Part of a small language model's weights: 6.43M parameters, rotary positions.
Each number is 500 + 50 x the weight over the matrix's rms, rounded and kept within 0 to 999. Layers, rows and columns count from 0. Numbers have three digits each.

# up: layer 5 MLP up, 896x224, rms 0.11, rows 367-479, columns 0-55
# down: layer 5 MLP down (transposed), 896x224, rms 0.102, rows 367-478, columns 0-55
up367:567523534481434522456522600482434468466520460482573419428548547506473538515541423502480529578502532530407491441515519504558449525428430482488560458412440475545478566527
down367:493554610442496540483605589393526533507462549502564588534496585492511413519601554475514541560572539515541509511535439481461406418514450522523545493438503475384548597499
up368:500504518429528515507493457532446466439543546478503460537511576552463448499570439492492671440544427435483419554488582441411449379546431385512551536463500465539501516540
down368:518506460480500528536464445494445410448471516542536468543496492457508523511542460468483501479587368450517479516500555578509461514479547478441443490468463506524472542491
up369:535551479472435570578491516513472600506530524493550631431520476477404450458482457499514505538514473441510531459397433487382459531507676537483476522484582503488404560505
down369:400456562476535589428501448618508405430463611446560532501502490462573504547468457606479507546437504518452496505556557552542527618536466526628459479474446439421515517527
up370:520562694524519534448464432509547482470550488576503476477441376581463510548564424547466543514492575541546562483530499562482512514496430513407615417535505542568543479449
down370:450499466499623520510579569459441452566495535515543463503509531421508590448435525477429537404468528400519453520497552507471487439556477458545422491486405489423444412488
up371:523544528538466480487473495467560481523485609537543446467505477537499533457502486517497477411518484434471528460500530456540466475496449473573557421536469475564509571517
down371:506412451501556482490499454535484524449501511400488430561486469539428506513472510503591525525508526529596521443447489525503432600503488526471482510510515488486483544495
up372:451495531614479470587444559478487520433498496413546457473452556455417505417432481595472517470524494577501544513459528538487466354479489507436492491480527521415497498544
down372:496563532483551529558515499512458629474490542563528525468530478451448509564468528495569460556570543473485509527481477515484620513453448532467494449474468538467558468467
up373:505425448414436582446405466440538617429576447583432559519513443612526433535386575549538511498559408484458440561511502476404489525504528479507484524575520487479592590578
down373:483520511538550561505493557523452489536524502501536513405450402530495583504521502475454500564517537517631530551564515513506474423474498480568571507487475429445427530426
up374:544599526507512500468462623497495485520514468478475561497542474479377554460487489492477526492560575545470560564415522499521509489531430522471475488494537535521607503530
down374:528478502474537498487490572461527624444490538529456458599547552529560550468594547510424415515495515472472528422417537371561480484498590488475412482533468525431520493462
up375:489532518507585528479467518494512516507608527569430437430440590435443431529428519564507557530437582484527476501508499464519591494452572567595553455479532668502499534501
down375:417568518478280382467507482508494542448481455433477552401575449518540565444435545532545561418517513427545381491541554602500480431381517421591445544472572433531451503520
up376:519598519453476556512542430476501591477529523451467518451513542460487487483535472469560491563492569515510544578641568491574437473446421525491507558455533579465444499428
down376:516605445604464481502556507477411456412579581458428549511534467510547426544493526467544571444436375459523501470433466475461404433512496545589436547493577502489541524506
up377:468576441544458472513544525553545505510483427535451387453587419451507506464581532587474495429466533483584514500533506448498519591507567514433564521489504544436538584591
down377:512481531409522416408436576597588503500502530457468534571518505529516533455458466513482469544544504437482449522513571469414542468440482483479532558459442499416443537515
up378:552533486539490524441509448509402510531489491556417526473529464526503476506451484477485508538512468503477476480494446440499489468481523549450574481465471531507521472528
down378:450515529549528474548522457492581433423423493489524498508537487446466449504505482495555479561489585523491508456486523503556540487475500622577523451528502474504508510540
up379:613497558486456454512461577371389527478513441549543505523415503467495461564546537487421498524448627561528528487451583466518462475495439479446581510491523494560530448478
down379:491497535492505451419449504546525495476439559539491490600501520494491506482449517469571483509516529455469492494545460471487612516489493497455579495502420539495469530388
up380:430574618516483567452460417497491473522523592554551353503462521537560452491536520536540453580492528441437508478488586524517473469422572506501496496440521627556523542508
down380:415426414566502498540537536444466520417484451440505537568527460453519470463433540511552516452450476500485511501550504480480592469542496458448466583566417440576640479515
up381:587440574497444476373469473449619489516496540449529512523469552629483567474476418525537639500416547458458530586536497493535414522438535524592573468452520513608442499553
down381:501415440500444501447525454450507471491376539498428546487545553527547540379510521575533538605641533489500498490527506558463444507463514480486552478504536440477433418441
up382:505529505478492555464471464508526515455454539460427499548583403532494434512482488411567547464492471478459492601550467574445455496507423459482547457617419516587496515543
down382:539498485466550512509505452540567540494506489448501462479458516566455436491532516558506512538473622402496444470491588452552474437428486454577483511557608485482513539563
up383:412529558513572426579568462387417482538536522513460443565470501458386424558523632570392536627466435530528461493457467436490412509436497484364444464503536633572508550493
down383:455602614405498500502483573557542551573511451481471442538408598555590596478493466431363477412582522537545472568474533469473565414540429506474461490532494542536515443422
up384:469565498466377473460518540404440507337597439481448400523497468557339520462530408413482622481550520480459425577521543586412460485320434495557467501435517567463518535448
down384:476520509478458499459495563476454507407495434502497476483520495539470458504547467495488530481497477529461477511513520541497413482510526477549513477477518513472527481482
up385:520551404529492504457485488502525550491520411469406513423496456583448455490507470490518501456517521537510496540533499554507474489469595430588561525489480497501593488395
down385:458548496550521399512480465495428580424502527582477522439369474535588594489410496555527573523498522484509498460490545499491507547521497494487502450519496433614520563575
up386:447496571533470455472517483525490512522432535428518533505434528565481536427467517462479511514485478506409469540533538440465488523494454510586473467533529534535546518447
down386:580492540508580471495510467527520503595507530563529499511465546492506579459425530468526468473489555528479473516459535437466556479586491448465569539502492525462514451503
up387:501562548520490455510478520524391512454547526591499425396575542621487529514443547479497623442515556531465514497538508513550543541489575547534461396627428530559522530543
down387:535563435517526576598563468522505490481518497529447511434569398508515504483535459424505563573443417524547559484569456555423502572477491531459507575495435492559481564520
up388:527498437484467482394526441469493513503568550445510453555513524536486536391632477498468521530573527472467493516462519370441501476487494436520525407566511457483595505447
down388:556534580519622514452500541506519506509495518505488505468545486522460424574557481534471417515415562507506532478476574508582539476537417483518528496549520552515491564497
up389:499464431521457523408486501452473488456375527510499463523518541527498524431551502616359549459441528462446521397404510474520493546462522443525443462519451523446480480488
down389:545422473501518561560419499520485552550457544586497491486570504427547495458543566556407522491456498506462558559436484505515613489438513523574522622528471517499487518517
up390:369544453510537588495492518513487573504490537542508468484562497455454507551516528494415595471512569541458456509443458499521445504524516543445474509580503551559475518557
down390:531429437563533558599475574511515519509502565521450477465475451491478499505406535520499512451467491607584489521492501494449544498485578504448534512593436452390541512477
up391:582528461395450443476528432461520488466549411497592456445421452500513518426503513441473438505535460457510485537429501606469432480545592403604546503461480454470490558467
down391:530502449511444527575559462492411489442548516507500527585459527466537552560416435502673482432521409518416448511527556518447542530487544548592554474526469537495408456539
up392:490513432468426561503499498491493565438473374557532529486542445472447560443546549457523507640494489542552496489417532533507453468422471493411494388424478493483510510513
down392:536620591506504483460494508505612507481551463521454504416508558565532560511371414455498572403542529499482529424533445476529530470501392509558411489523513532439472571462
up393:462482532494432485444488556575518509515544455449561531457548521535512435448544443519416546413509476514464546529485528572551448518487566509506515482404520456517455555556
down393:462506470481546463492546569519561530438582499489491525571580556555584513518533572441539485466533427514485581513569539446452511566503570520575432494484490481504498506471
up394:547535505473477417493458492429474550532560448503513462476485502477489412473489460460480524453507508495522549498503458441469478519470557498498441445516486488512494514558
down394:504423507590520565571522440554547479518467515533598502527492470449516553457419516456474509497488475485501492517518456533469474522581467539573586538501369424517515526441
up395:510532509422472432490387543431410594480555437438447468542471538534488505525564538521467488499546489570481505538539579507450494382535518522521524447571562591558490482480
down395:549424479618570496524500418544511459547609507553459530520536462445513546572449512513551478502529472547481512495453517490502551500456519460504516602527474480510457481477
up396:528496478576426594568533499467390504457487544536557454508563570496448541493462507540440473531467506488517579418435516425521533507437549388527577391495534613507495478545
down396:471569424557457485482448495549556431605480484492460526389585398433553468419464502477403571475459533492516508522544529480459506463567408423386437522502609555453601471537
up397:505542522551521555489476527448460513482513540530541409484536481525422422523588497574456445534476421529492494465473419538510468472448569477508516504483443470565505498414
down397:499494455427359425538585465438497481425534474549523568466498479504598551472409466516508542430558418497478506558518431587509484473435506458525478461531453463427514498570
up398:447539466427513559463427517507448522512431455492526521417563472441469524518538538533492446528456517449552420518524510453463454522497543508482557517586520491449541447487
down398:534492451450527509536529458580471575569493522478467459482511534414506576452547540454592453497425540485480499512472466454450610417466422405576514430505527407572548595555
up399:483547512516426413525517460435494502520413475490501541562598497534514532563483472524516526446508467501502419453559428529552519546376532464548437552529576579453507509557
down399:494345588463421469623509421497455463526444435546555565518597406511511600488521484467450516442564358436575567359564587528543557512582519508544526512595547480418545435551
up400:434497534543532517570525507405565504455538483524440583581477458416420577521478455459492528569524537499530532473603396492509440500489488485486524430471536512506485484460
down400:510534549513466609532481485501558527507534438504528417492513548519449566552489500504521516522554558502484512451395613469530532499459513483505512502572530558454521545511
up401:482483482497498471481477482528506474510452499605465456484488439583542449448485538483506624445595528541479520562496457507512508481509489464467512461466543515446498530427
down401:568536513448465478446521565469522534588483389573482394499567548501461428414483525441506531479510586504474442569475440530418586398561477511498550495496477475419552545501
up402:471534572467532478541380530474437492510619422499512526529479501489497396425418493452514645602512504494545545521433553529500405508463524477503459445566493525550469513506
down402:536496537543559452480515466470516475450468519497553548442502540496492531555472419469442478462558467500579504551559481484510459511443404580518546423501461416443475446517
up403:396496480476559561547576520499485529484491529522504496309460474628537459453480472530530500424483604504389401598512503487518507510511546452519549605513505535447472484437
down403:569496558463511582570434530540442568469378557516471504551491516468451524490427610491577484494477494488575478506503454469546510540521533514527494474470433502566513470405
up404:557531469491494439514518509476491475474472481489404514464425462485438336459470494467466539411541515433452542518424459490445479406511468408514443398602485487503457475554
down404:534574595531541432511414484531544498431405551500583509518512485546509432560595590491418471463524565588538588462535583477521469459462578589497444423564379464549456530493
up405:552579511450431433531488482413366559469472526554489487562577481471493540458560489463560587553463474505452542566519471565456470484401587494554475540456466463453436498480
down405:456524503478493495490520480520536420445541511523477521632424435406574576462486439469564561504488478515497534529484460457520458463451475384446526513577571476602504452541
up406:466537561497494572422570474399389459537552524542433458611485552561404519425470440500441627498421588523468457477591449492442540410427506434492451396491512541519474540549
down406:537472435514497541534491570464436367512479531518430593572527500461511385489509453477585552479558570435505537448503468507454561429562528498532599597551481470423461469438
up407:513583564573477418403505476501553585456470552516454504482551578534508523454521463372539476454413483524546546524543473360589505473401498545514466477539464486553535492503
down407:430474534573582552509506495525497521498547475516543476445434519583592481506504470535587523544530539558493541473559532528567615496523488575508510585599481473540551410482
up408:547581512565359520474445554486407492528458443523530491459511496533523435461461508425458564471421526533513386594487461576445421610479549375403503471555477430610475545549
down408:461570462476543463400533588523580452438408479527486481534441536419496397446484544523540540483478628529524550516393487484505563418492416448475513452547551469509601517534
up409:412517365529468528577451500560464557375444556555590454469573523618500570455584389488533575464495496514479518600565497419486468515443458462583502575496451474557574476503
down409:400503474428403507500496499501520495552505517499528515414525565543455483479507442513530574439532486388440493492434483515607442473544513411443515460510481543514482507493
up410:493559434474484549525431501481420514477503491493501435495543491503521476434466463497491475532596464428573436506476585587494483485518624546488469488457484513437459518567
down410:462487526468469463441522462510553449489440577555436542516533538557453533501536496535477487476459518484556497506472555553532479468506449521508518424523582524523528462457
up411:475598515565433522517497515535513511541483495495526587399530529485460517385535411566376461511366557422551573608510470479512443422474501533428551535551585447534512559506
down411:519500555539503528558465546544583480540475510490502473454482484498482400557497535537547502593490575544461555454511519591607466531495502495504541462538462512511491557418
up412:532619559521530423525571556386484592474579498467518553434555474478503512502511408530513537400498528511514552498428443527547521418510461505462571530516493480516519549560
down412:526444415581597507439509545434533593434538545533516394462467470424532489479503543435440514439485590564579488489544519345427533588552452613426518440518573425371562598602
up413:506473571511550530416440462437494516499446493537473464442551535537495466556593484559492499505483525451518528498434533460436500515493462504506425442499592516593514521522
down413:511548511500538499417472464398522489476503501503448529540498579595545451558507573566575457450500544463494525591485502507577453504476535405537476451501445438522490575546
up414:443532513497486535473480400498428538520450511503547446511527498583471482471567520479496588522492526488475451526552486510454503609512471552458493560517477568411540559421
down414:611457582513614426426528472606467511440432445533501515503557462416466568486596528495439486512487564524532570415516506461496455471499607473488477536515515467491520429469
up415:509501559563515577518425585576493553484487455523464438488559485528486461482542463541545486495511553524464547541466442464567436497476490498544461511475542493468482468512
down415:569524572504531499408493507450495470574482459511478495473533513589513447534510583504513481508451544500465488561485515456521476511476456532459530500517480550470490562481
up416:561526533442549464465498438298449490496466527525573470525445560454473562516523516411466474441414542481444434499546524481409483478516531513418379435562556559497592593445
down416:524462574560484567482531522603474507483470528496503468441398372487556463441484583494492471630463430524467637516436512550555661414540536602424440485497565552480592464569
up417:357501539586504430558476612578454565346546412459554486592554505535511521449481563431386501551479616530497416616423522555544482441432555428479499530534544484432478637480
down417:593535495445652444476429510536461443500498537423569523403450532496490515527516504525534494450507556578543542447499609421453458423595386495503487447546518458542533458399
up418:566548541526510443471560452551486572417620483596534518338539463525496499426576574527549496583531634473514557559437478568528474525426503542439607533552616518490523434479
down418:552468553526616564453450547417478506568549492399552473458443589421575489551546429515516432440530522523475529484417486536510623532553506463392603565464429488440425390496
up419:514562423542414513520580438517485543413590475425522525565566489592485542482444516526556493457542411543397542464471503542551487457516442488500484551461553539441405526532
down419:470571495520514520380550538506579535559511441408498548491535471496477534446496546596489455493469495469453616498626486488439589478377456481505493508488532513543498405494
up420:471540532597558483405488531477375577435501531512562585537553439554500547446554477459506526499584615543511552526437494465518499525482509566447498530568509498498520579463
down420:413480526477519566556585446445542487524499551500483482519493448501505466487449446492536468560507511509538474529501442555470450461457528468493494484474429490482487527458
up421:478487494443517530500519482504509552531504584526509419505550517525487485551533386545436524438491530430434589497563522448482481545453457482521485496510493446546489619461
down421:459582504526461453532529472506467493544525396550473529552468493514473498451548523498599540568443568592548450466528454461483504502519527572419528513570516588499430439461
up422:492470468521535568561512450500486554464455466523637482435493542514499562437458497444510544492514508546591446510506551502498496468466447578495424484488510531441453535550
down422:581485532411390450528525451510502610535529591624552490398572502557415647480549488462470490456519498457478434554539464508545524653558492535597603502445493427436477646363
up423:509562451430514502521424421479534612541529448458565550536554428496430390454584517528454485450564499547591421574449488528529534443481474479444517443533511512488454494504
down423:554496506579521471540529389369460572535418511549511502513525471494577602462503478494460477530442541535592483494539494514560562488564482479497410412508573486570508529592
up424:431506473478478510522501470553517530483467468484547508457468549497472563499388533479487499496441524424490476487488491469471535531504523469450436456540505587440495501486
down424:465501568535545477412474501504388431507572475513507475584516514471457490465554483395441464495490492446453471517478607467503566503446496424433539543524410446412479497457
up425:456462522521505474475531492509457482468432546602534557398531481532452535535502427552532478464505514463480535524516534407500516521511537494536432555491604451482637574409
down425:525474486584546530493465531529465443598470496543442569558519507453443545477480568548502543552543564546446472512500582563521405422538489513408474563521497523558476530496
up426:471591584574443443475569379446392522505530570504503474526694513563461566517630448492542556597544529404389459615405562437366479423522517418467477408464485481506569583484
down426:580474540399440563513436487509572570557512488537531468478631462500498518418439509541441548547548559483442438434526523468657508525633400579568466505552462427536371578406
up427:479542574598443445573540523515456541469550412532489513511520544491428596486537530528333564524478538545483536547401436540434537495458576488434494417474469543507568495431
down427:518491484434456377600515534586539539547518438474498470414430584562535592458532441416431614529533454545418468525567546509565515529635589496494484511483522431449581524480
up428:445509515506535476464453550475496509484504485485458564497505415484477470459463461524503514540470546485516585479475533549514496399465630458518446540562565479544492542540
down428:458543503474509487489497475457521509476507526531504504442561465570493544504469529513490500472528528519521578516527526548518551484452400555527526534490478481469540572499
up429:449482482554413548395405562467519515461518540473512574417498529526440419543534470439496571622399486497453457509544565432456418541501551436634464537548486590480464534526
down429:555517510456584483457524523485522519422515588461585559489528528438536509510480443512534553430475405466444447557488430550412591488446539552533476494468467442530489483526
up430:482553557629507553557532535546531556441500475400423508486492528457448596500621406511494561526489524559559546508420585510491522508546464409494532560497623513558508601494
down430:487599545504521497436579484475476525507418530598474477562516492515456512579471565512518450506530398414446412475528397547562592477496574522449544511439515521519534492460
up431:483599531443492509449477468472449537508520454598503542537509493469355312518380561459520623571446515486609383555475390572512414517509452481447570466530452615544546591442
down431:434524464441404480491481457445482502525538424599444588427479493433579448492515453410417561403482433464493578567380514483465576583508405468456429474447450515608424488426
up432:446559526501343511369478517469441473381489423540540552483467561436467520488481434451587545478575481413513479577343488555484451394526567515422504487393590435539488466502
down432:455566488488534459501521476400533522540461466555519511530526524578527535520446495523552454452551454427531466523539388481566514520468424388483444456461538519515522448526
up433:541501490494396518542515540484478631467495492493584380515466522526457565505478464514449522538488509480485522552545432482540446509434385487459515479538483479416580461516
down433:475547406488480524507504484521484487556358481541499568512505510525486554459484515524434494511513527465503448519513522455553475500520546393436448461461529398548581445577
up434:460514463574454439440553552510445563460480406593519505477519420502450455571496514537472505492543523549557519549506561470493479506457514523564464527496482619510571477479
down434:480534422539511513425439516454505615463482546521514572536503472431521497527478517529461524508469537501561550532510530478508556490467588508516560507507532533488523549451
up435:536507568580431604522537619453472517468542508508509420392497538543474516569454507513424501487482546522354418420500402499466503512528465496403447483469634536436563622508
down435:486595575524444381502592507532474397577553606609516575459567520532463541514492472503498538375533482444552458509460524451461533485511510471544482473427475423567443525582
up436:491485525491427503478407549506440530460523480522538451507500567539498478525535518529483518507474480486487470528529464456484498462491525457514484540522484532534538476483
down436:417454511576570499488506440498561512489497558535475555514536528493538497532473541496500480504529467511501516515450477476506450493464557440439477495539502432541503505511
up437:456538460395446522489446492475401552541529481462498522444525495512490438494448485471480517507511499537480475442488494511506526464551483468565429482440514568477474537445
down437:510504507594497537548561403542515396623424575539526573590456485494453519474471507537593478542501495453508494554453470479525485504548479547423492434540461517564455498561
up438:510486420480422544449463498482542655497462546522576563348440441539496425558521421502453587557560456471567462515451517431356508526442502539490523481457501539492503473386
down438:574333534566483567462468473575423506448467450529455440512503526444501566443526503490509589494534522436559520529464500501467526406513518602619480448530529572516505625507
up439:501487510421491528483472540561517516464599527498488549454496504445465628539396568585448466436460472536570541532564473479433385479419564530491452483476501480487431502365
down439:418539550594528396502489602436552519431504527507514566517539512451540424430591517548502499646540499514517514508446473523598484471522443522510547448448559544458489436598
up440:503492570524474485583533510548499667520493504510472483502407552593481461521585501507595536531485516468564565514526561478380521507412482482567497499461559608500462508477
down440:454454460445465422502570435508442466363499516490503520498458485476510413355534462488412448472460467541524461474443426467538469490401516577480487502529495463469487460472
up441:468552395481503544525479462549374513442640415472511422527585503459452465449624562504534500622474511504480482458471560580468367508497445373562516492476584437533485493504
down441:453514502486436432609522580416459424475609402545516637527470515476489493535457500397669470502489551494504440527509404363457520510535492468491544469369569501550500473511
up442:503549544530456538498501535534472532395509459481532492515444484508491543489414413398411511521527509443526459601461506517489500418476481444541557534485511529568484531413
down442:488434546429604461481473461518512473496441392501499537499515449432505486511490499444466545483513519483526493455522531424436503494459443448586522515473464532437522484364
up443:443497461439434532431521541560511526437643454455491441439594578512531444493530571454521508402460569541471491512550480504434490447527559439521641497522580452482604556550
down443:416563438494572522472477555541534556471514504538472516536502459502479499466527455497583518551447613467536444420526430537535604438489453562450491522474444562478432525506
up444:421476566544546563485481527524515446479438451518503507505485543491486493512495500509595553523470502437480431558434511522468463450511494437473449458545474471494521499448
down444:597512449469586564529433481493485542496498459484474468509439429487526528502450496471542503543481563590540492453481417397514508540468447506429517467538581481525579583434
up445:437476462472485479496590403437490566417430428588598494543515448483505595549552547548515484440451512512528515488530538428536455561482475484508494499496567517469593535499
down445:515461568482565592500470545560483503550468579469490561515460459533400382511452519505552551520451540604525458485483532490523576490567416583419540484543490554466538563560
up446:471509472503514482495465528461442568391494464500380481500498407498473506505500486528465523452548609485503576479457485611500473392564535504521474455547461519522479488504
down446:495528494503537539444574556566527543561549533489566473576461589536530467499464565475446463485417525478519430486452499432508520511437487554468535516489484533475530520483
up447:559486424477538433531477478456435513461502452496598496451451527525579596470501518478425502536563549514481575515537447414553469459497400505452556407548603420508580539460
down447:590480549578441444447507489557535492513541498444443658455610503555533430535499435552439456542436374441481484423520550570546523500436507547547487518534474529442572623572
up448:475536456550397490453503477426431547416449434543522563541502535442387565449505397433453387567503470508554544456482484430571428507435528495488555518550523550558502571526
down448:451495487562624505560558447602428528553515512592453475488559531504406455508477470508478489479449428543512438456446585509524498595524496412438473459562581471526513464461
up449:458546496508503533564497470508517433507464528511460515499486444528466518508522427466478503437491529495568424580425548546556547479524540466548461575474536417508527519459
down449:486489440468497418458473520503510478466494521547534506521466507441510458395453437470475507512559493545457502543512467556562497463468534467460579379524460499559560458521
up450:488509466530531500480501478468511469503471473463446524532482484508516527516544544474523569464448504525426507548532507477506484499496506523536523469527504526497532466405
down450:478532515477441480454520467457518525499496519558530527472476545500511538462477503501468489506511508502518506492475504525475510518506486466491533484585395539510528506536
up451:451544468411457431508529560522501512398548486523497599501559389557486454469440485455498496434591539535432468535459415547545530425466522407472533503572468489473532494491
down451:533565512481512487395530538472486540506534547531501439484471497548503480543643536509456421473502452465444521456519574488506564444526504474607518530464579573467534583554
up452:518595523532447513563402613574416549457542405404516557452501534474417507420538535599312482492505573433464424426452599585472501515551527543578468459529476509522495499518
down452:512539496474633469459491557540574482320483516641510420532524508472441529514434532364467507464502500477536506525560452453533500445499427501485524534522529366452577596576
up453:467593449532470568533510466485422550545523572455514452414430549491479488533543442543428546545464501495535476461423563466483424553522482508550529417498574543462457496402
down453:502472420468635537494508457547504513546498582466532387409569539365498447552367490491496568444518518556551365531484407495557545383422526498486548433457469538583450472544
up454:481534456491505581517530478561530529501519461478483414394539488609515495558560411478497560535423579542449568528539549427547461477444484516550439451546493513571588483392
down454:435527463499506525496439527530589498439553404588468583522555424498462510550534450427483532458484472504556484504553458420521507441513548545450517524505536478528467462500
up455:488525529413578497463456459601426519472413582552496481542462485548509562561584524468423502562540508561509525479532510454511365517423456452512477519462588461551531472486
down455:530438465512538557501497558564417544588546509432502580532523499587476466409410527502558533547387475510508522494427506577497577515405512450488481432535453567496476500472
up456:480479567495452531371533568496475579506508483516528436511501511506520476540499430502541580571437460536462494520459594439465494570480431560625439538456605412423574596505
down456:544426456553550473486480469540507398448480532638467441456487445498492548444574545477580429513490460455581514510625448470484519440490568378466536451443555525552500554440
up457:534581592547539549465543520452466496444505453511492500470455466535400563553591485577462486546439582524527580465510566449566482488476523529475528451483534526475517469349
down457:492425413601418552494456496535471487560455481464516425496464482496534489492414584429441548483403456456553492511498476608538527475562528542464559495515539462531499506537
up458:371470504521508522472437456416524528532438496429575479557459544619486511515505474539502548487391550450433441526514485455508514478494417501551494380556579621583536483544
down458:466474542477534421451495489394570460575540567435465535418478531571680453544466441548536549505527564556505560467487555425552400516435452406500524453511422450426429534488
up459:544480461479520428451408569460454556494545499518553489484546500484468514553476540538480543504423500449494525533534544536507494483509544476563504519481528543446489514434
down459:511530505437494526485488475504551517513565454499506423475454525520585521453443478521544501469483541499535483496478569490537598567460478484427503515477484455488525592497
up460:458471390510409499497549551415363563476482508496631429455517539523482495504501501482488566569527583515514535507488511463606439488531455443535478420459595432488517534431
down460:538541574518518459576509527515478470468537496536465470534511496432541481531565472515471424490525565596438486610462512556552487498485499475446408420494392528480380431483
up461:589529573489528513514480555565388488515526500440529403454437427612503524573625485514462484545497524585517539441408598529485415498457473538513495481379584515514441544371
down461:446533485473478553570486590501522535563498498426414418518500497442389504351499542516465434555447342500473523481537514399544531484528544435582539493469582441574543478524
up462:510489465448486435485441488552537475472518470498466505531517455532463476478491500565484485514506455471554448571542538570496507460508548459535502513491493495475505483485
down462:486520541513494485470557457467482485554501555525502543476492527485519535519504463503544501499447590427447501487439530461518524542474470505489499525536478503541508510538
up463:473493582502541521520471592511435476523494476590550444426559522503455481508612486595521476628449559511501414512438547411495490485524519498527445535493508490419576563508
down463:503556497526565510553482482506505462457519537482433466560620504540520514566558493423473490479488486481535448565544479478457523474407526452614492485462404469472418554494
up464:500490621532464546514481614509548474494572544586557544493458539532498535616516452506469612489544565458442414498503507420494468517458475431479571448462497473539545494491
down464:471489501573496476484521453503479432570444549550530505570476490497560469383538472563529477429468429515540492579527398523551461515430543482519519498546426547463493634549
up465:464550551521478387598435534513501541552501509459566497566493531429455597446570546476447476549614505454551581560459470554521444440387540493481468499403498454477527512492
down465:505434471508628421491547433408510489487543427515523495469526515594435488533356550430519561479448496500457501430484387534471536548521509471536489498574508551508554530540
up466:565555467456476470417457579488538534443563454470619536503541520535489466525489544545523587531511545491482530526501473507500497488467505522518473445556519505558523464531
down466:538507489485531450468576423466518445467503467526503527547470537535526536409459500454517485476556534486531482459482471459481545489535498471443465482512547442548484512517
up467:492567584485412402504518504434474459500569508498583403482532511473476473509626418519472484478490460475559543548425577403529401504419557449447508489469523488498518490421
down467:411476476375493492536526530429557548420579506437466495420539518450487583498532500428489515464519451520505511594596458485489591490471523525494478495472454410433486421437
up468:479485569566552554534379577556482513470503444460471393485496387520469459511503479563438499546452493469468446439490448429422487475529564436411501453479474425523442425454
down468:489599502508378413423651474461507459491573588473551521492477546549510458509412497505544481451469568500502446545390512504536480434510477457500445480499491521471562593483
up469:404550480534525423451564518539457527434415491454452445413491410640512481553609487591394497562517484534469615512555540459475476512468567413459480532476570559496584507357
down469:478433448561488523539515540445413537470494468443548602398411557525515491455508440497478558535530479549486493459472535503498516587473519447437568499435580624555501466449
up470:511516494473517473493486484465515535527537497454519498491516438520502504519542482433470530532474546524460437485545455583509488431528522461511508427551531522461471455450
down470:496481516514519487503527473452490538471541524520462546487494584497473520504486494476466452554500601476475499495455504517520518524463547454498534484513457495531511506566
up471:490512488441555503550428535511491449471531492484603502477538447533536484522550518500477494495464534420510456474489532529523425408479506458580573520486598471470497535452
down471:463566525499511546455533482427467534500433505476496471509444582500519493519507497474464479466531506552545506523533558510495461539515434526538453508548488526523577529498
up472:412503552499332471526372571497544538478571473377511418390398453596486358451513500556517553522456679510438443565500443526514439500545483471512495488500482533485545477514
down472:529526531554533513442568488587400466414408433465601540584472515585560534485517515480631458590503438351578480499555447517408536585406586409465565518447506505505447525497
up473:493474534548545551508503447501548535520604508571503462559511524482414453520550553486520583453457516523523483622490482543461523562464453446441420482504500503536484498471
down473:479464436581440548594520492528560517465481490349554487530462507486504542528453547514601456589470520567563520490521433484460442464515480523424568462503468584522531537549
up474:397643494445492509571463518479379614481513516645526444472476491565513422464542550539495510553482527445426530470415552533510408469568457503427419433492420454564511545490
down474:531528505508520473504423531544498481457556429439531440453513443519424517590531455596448536473514488552500465512489605531574543558599430571509463518624479560387455598520
up475:406530468526401458460475540504478544519566496466484504518509582456380442343419513491476468455483561568442451473546520552448426472464432435465584505511589525461486496443
down475:518485563534463441526545425604518516572490422563584596426553539486433468502582453446478420517448560541606505493503413472540458495513457420500512544430480519409472571445
up476:536520467493500431500576446464521531474459550596448492529487486467515505415431384519463547555497503460498451510458457504366524429537556489438573513445445480509511491414
down476:574515474447504450458470495512542553468513508550430493432537544518553493566524549378495463548526460482523499463474511541505552509516503454529512550572543554418517530517
up477:467550425487420480496469536492451499428484481490446468463392542469500577585472536491420581638555527433464437509570563520402477581552455561532490415528525493419557487480
down477:523605559525443485509470513499435488432537520521569477453508488501515509580654505528482483475540569440550471474529556477549485468499525514365458553502475481552471482494
up478:417561501526543398404499481507534502356489478503548501575566482570522479575419531546511512491543513522490479522414559481459517393534465501539441484559467575513530503457
down478:488435574468531555453503549464489428452464472495474520375469515565676480493589542487511507556520511546597516482507405458397430460483528475500490542512456492472499518543
up479:508471524580488467617400570456440532443524480434558371411485487486504465365510506551501484557532567455458459490473527511422376338518523475532487443484458464591441440514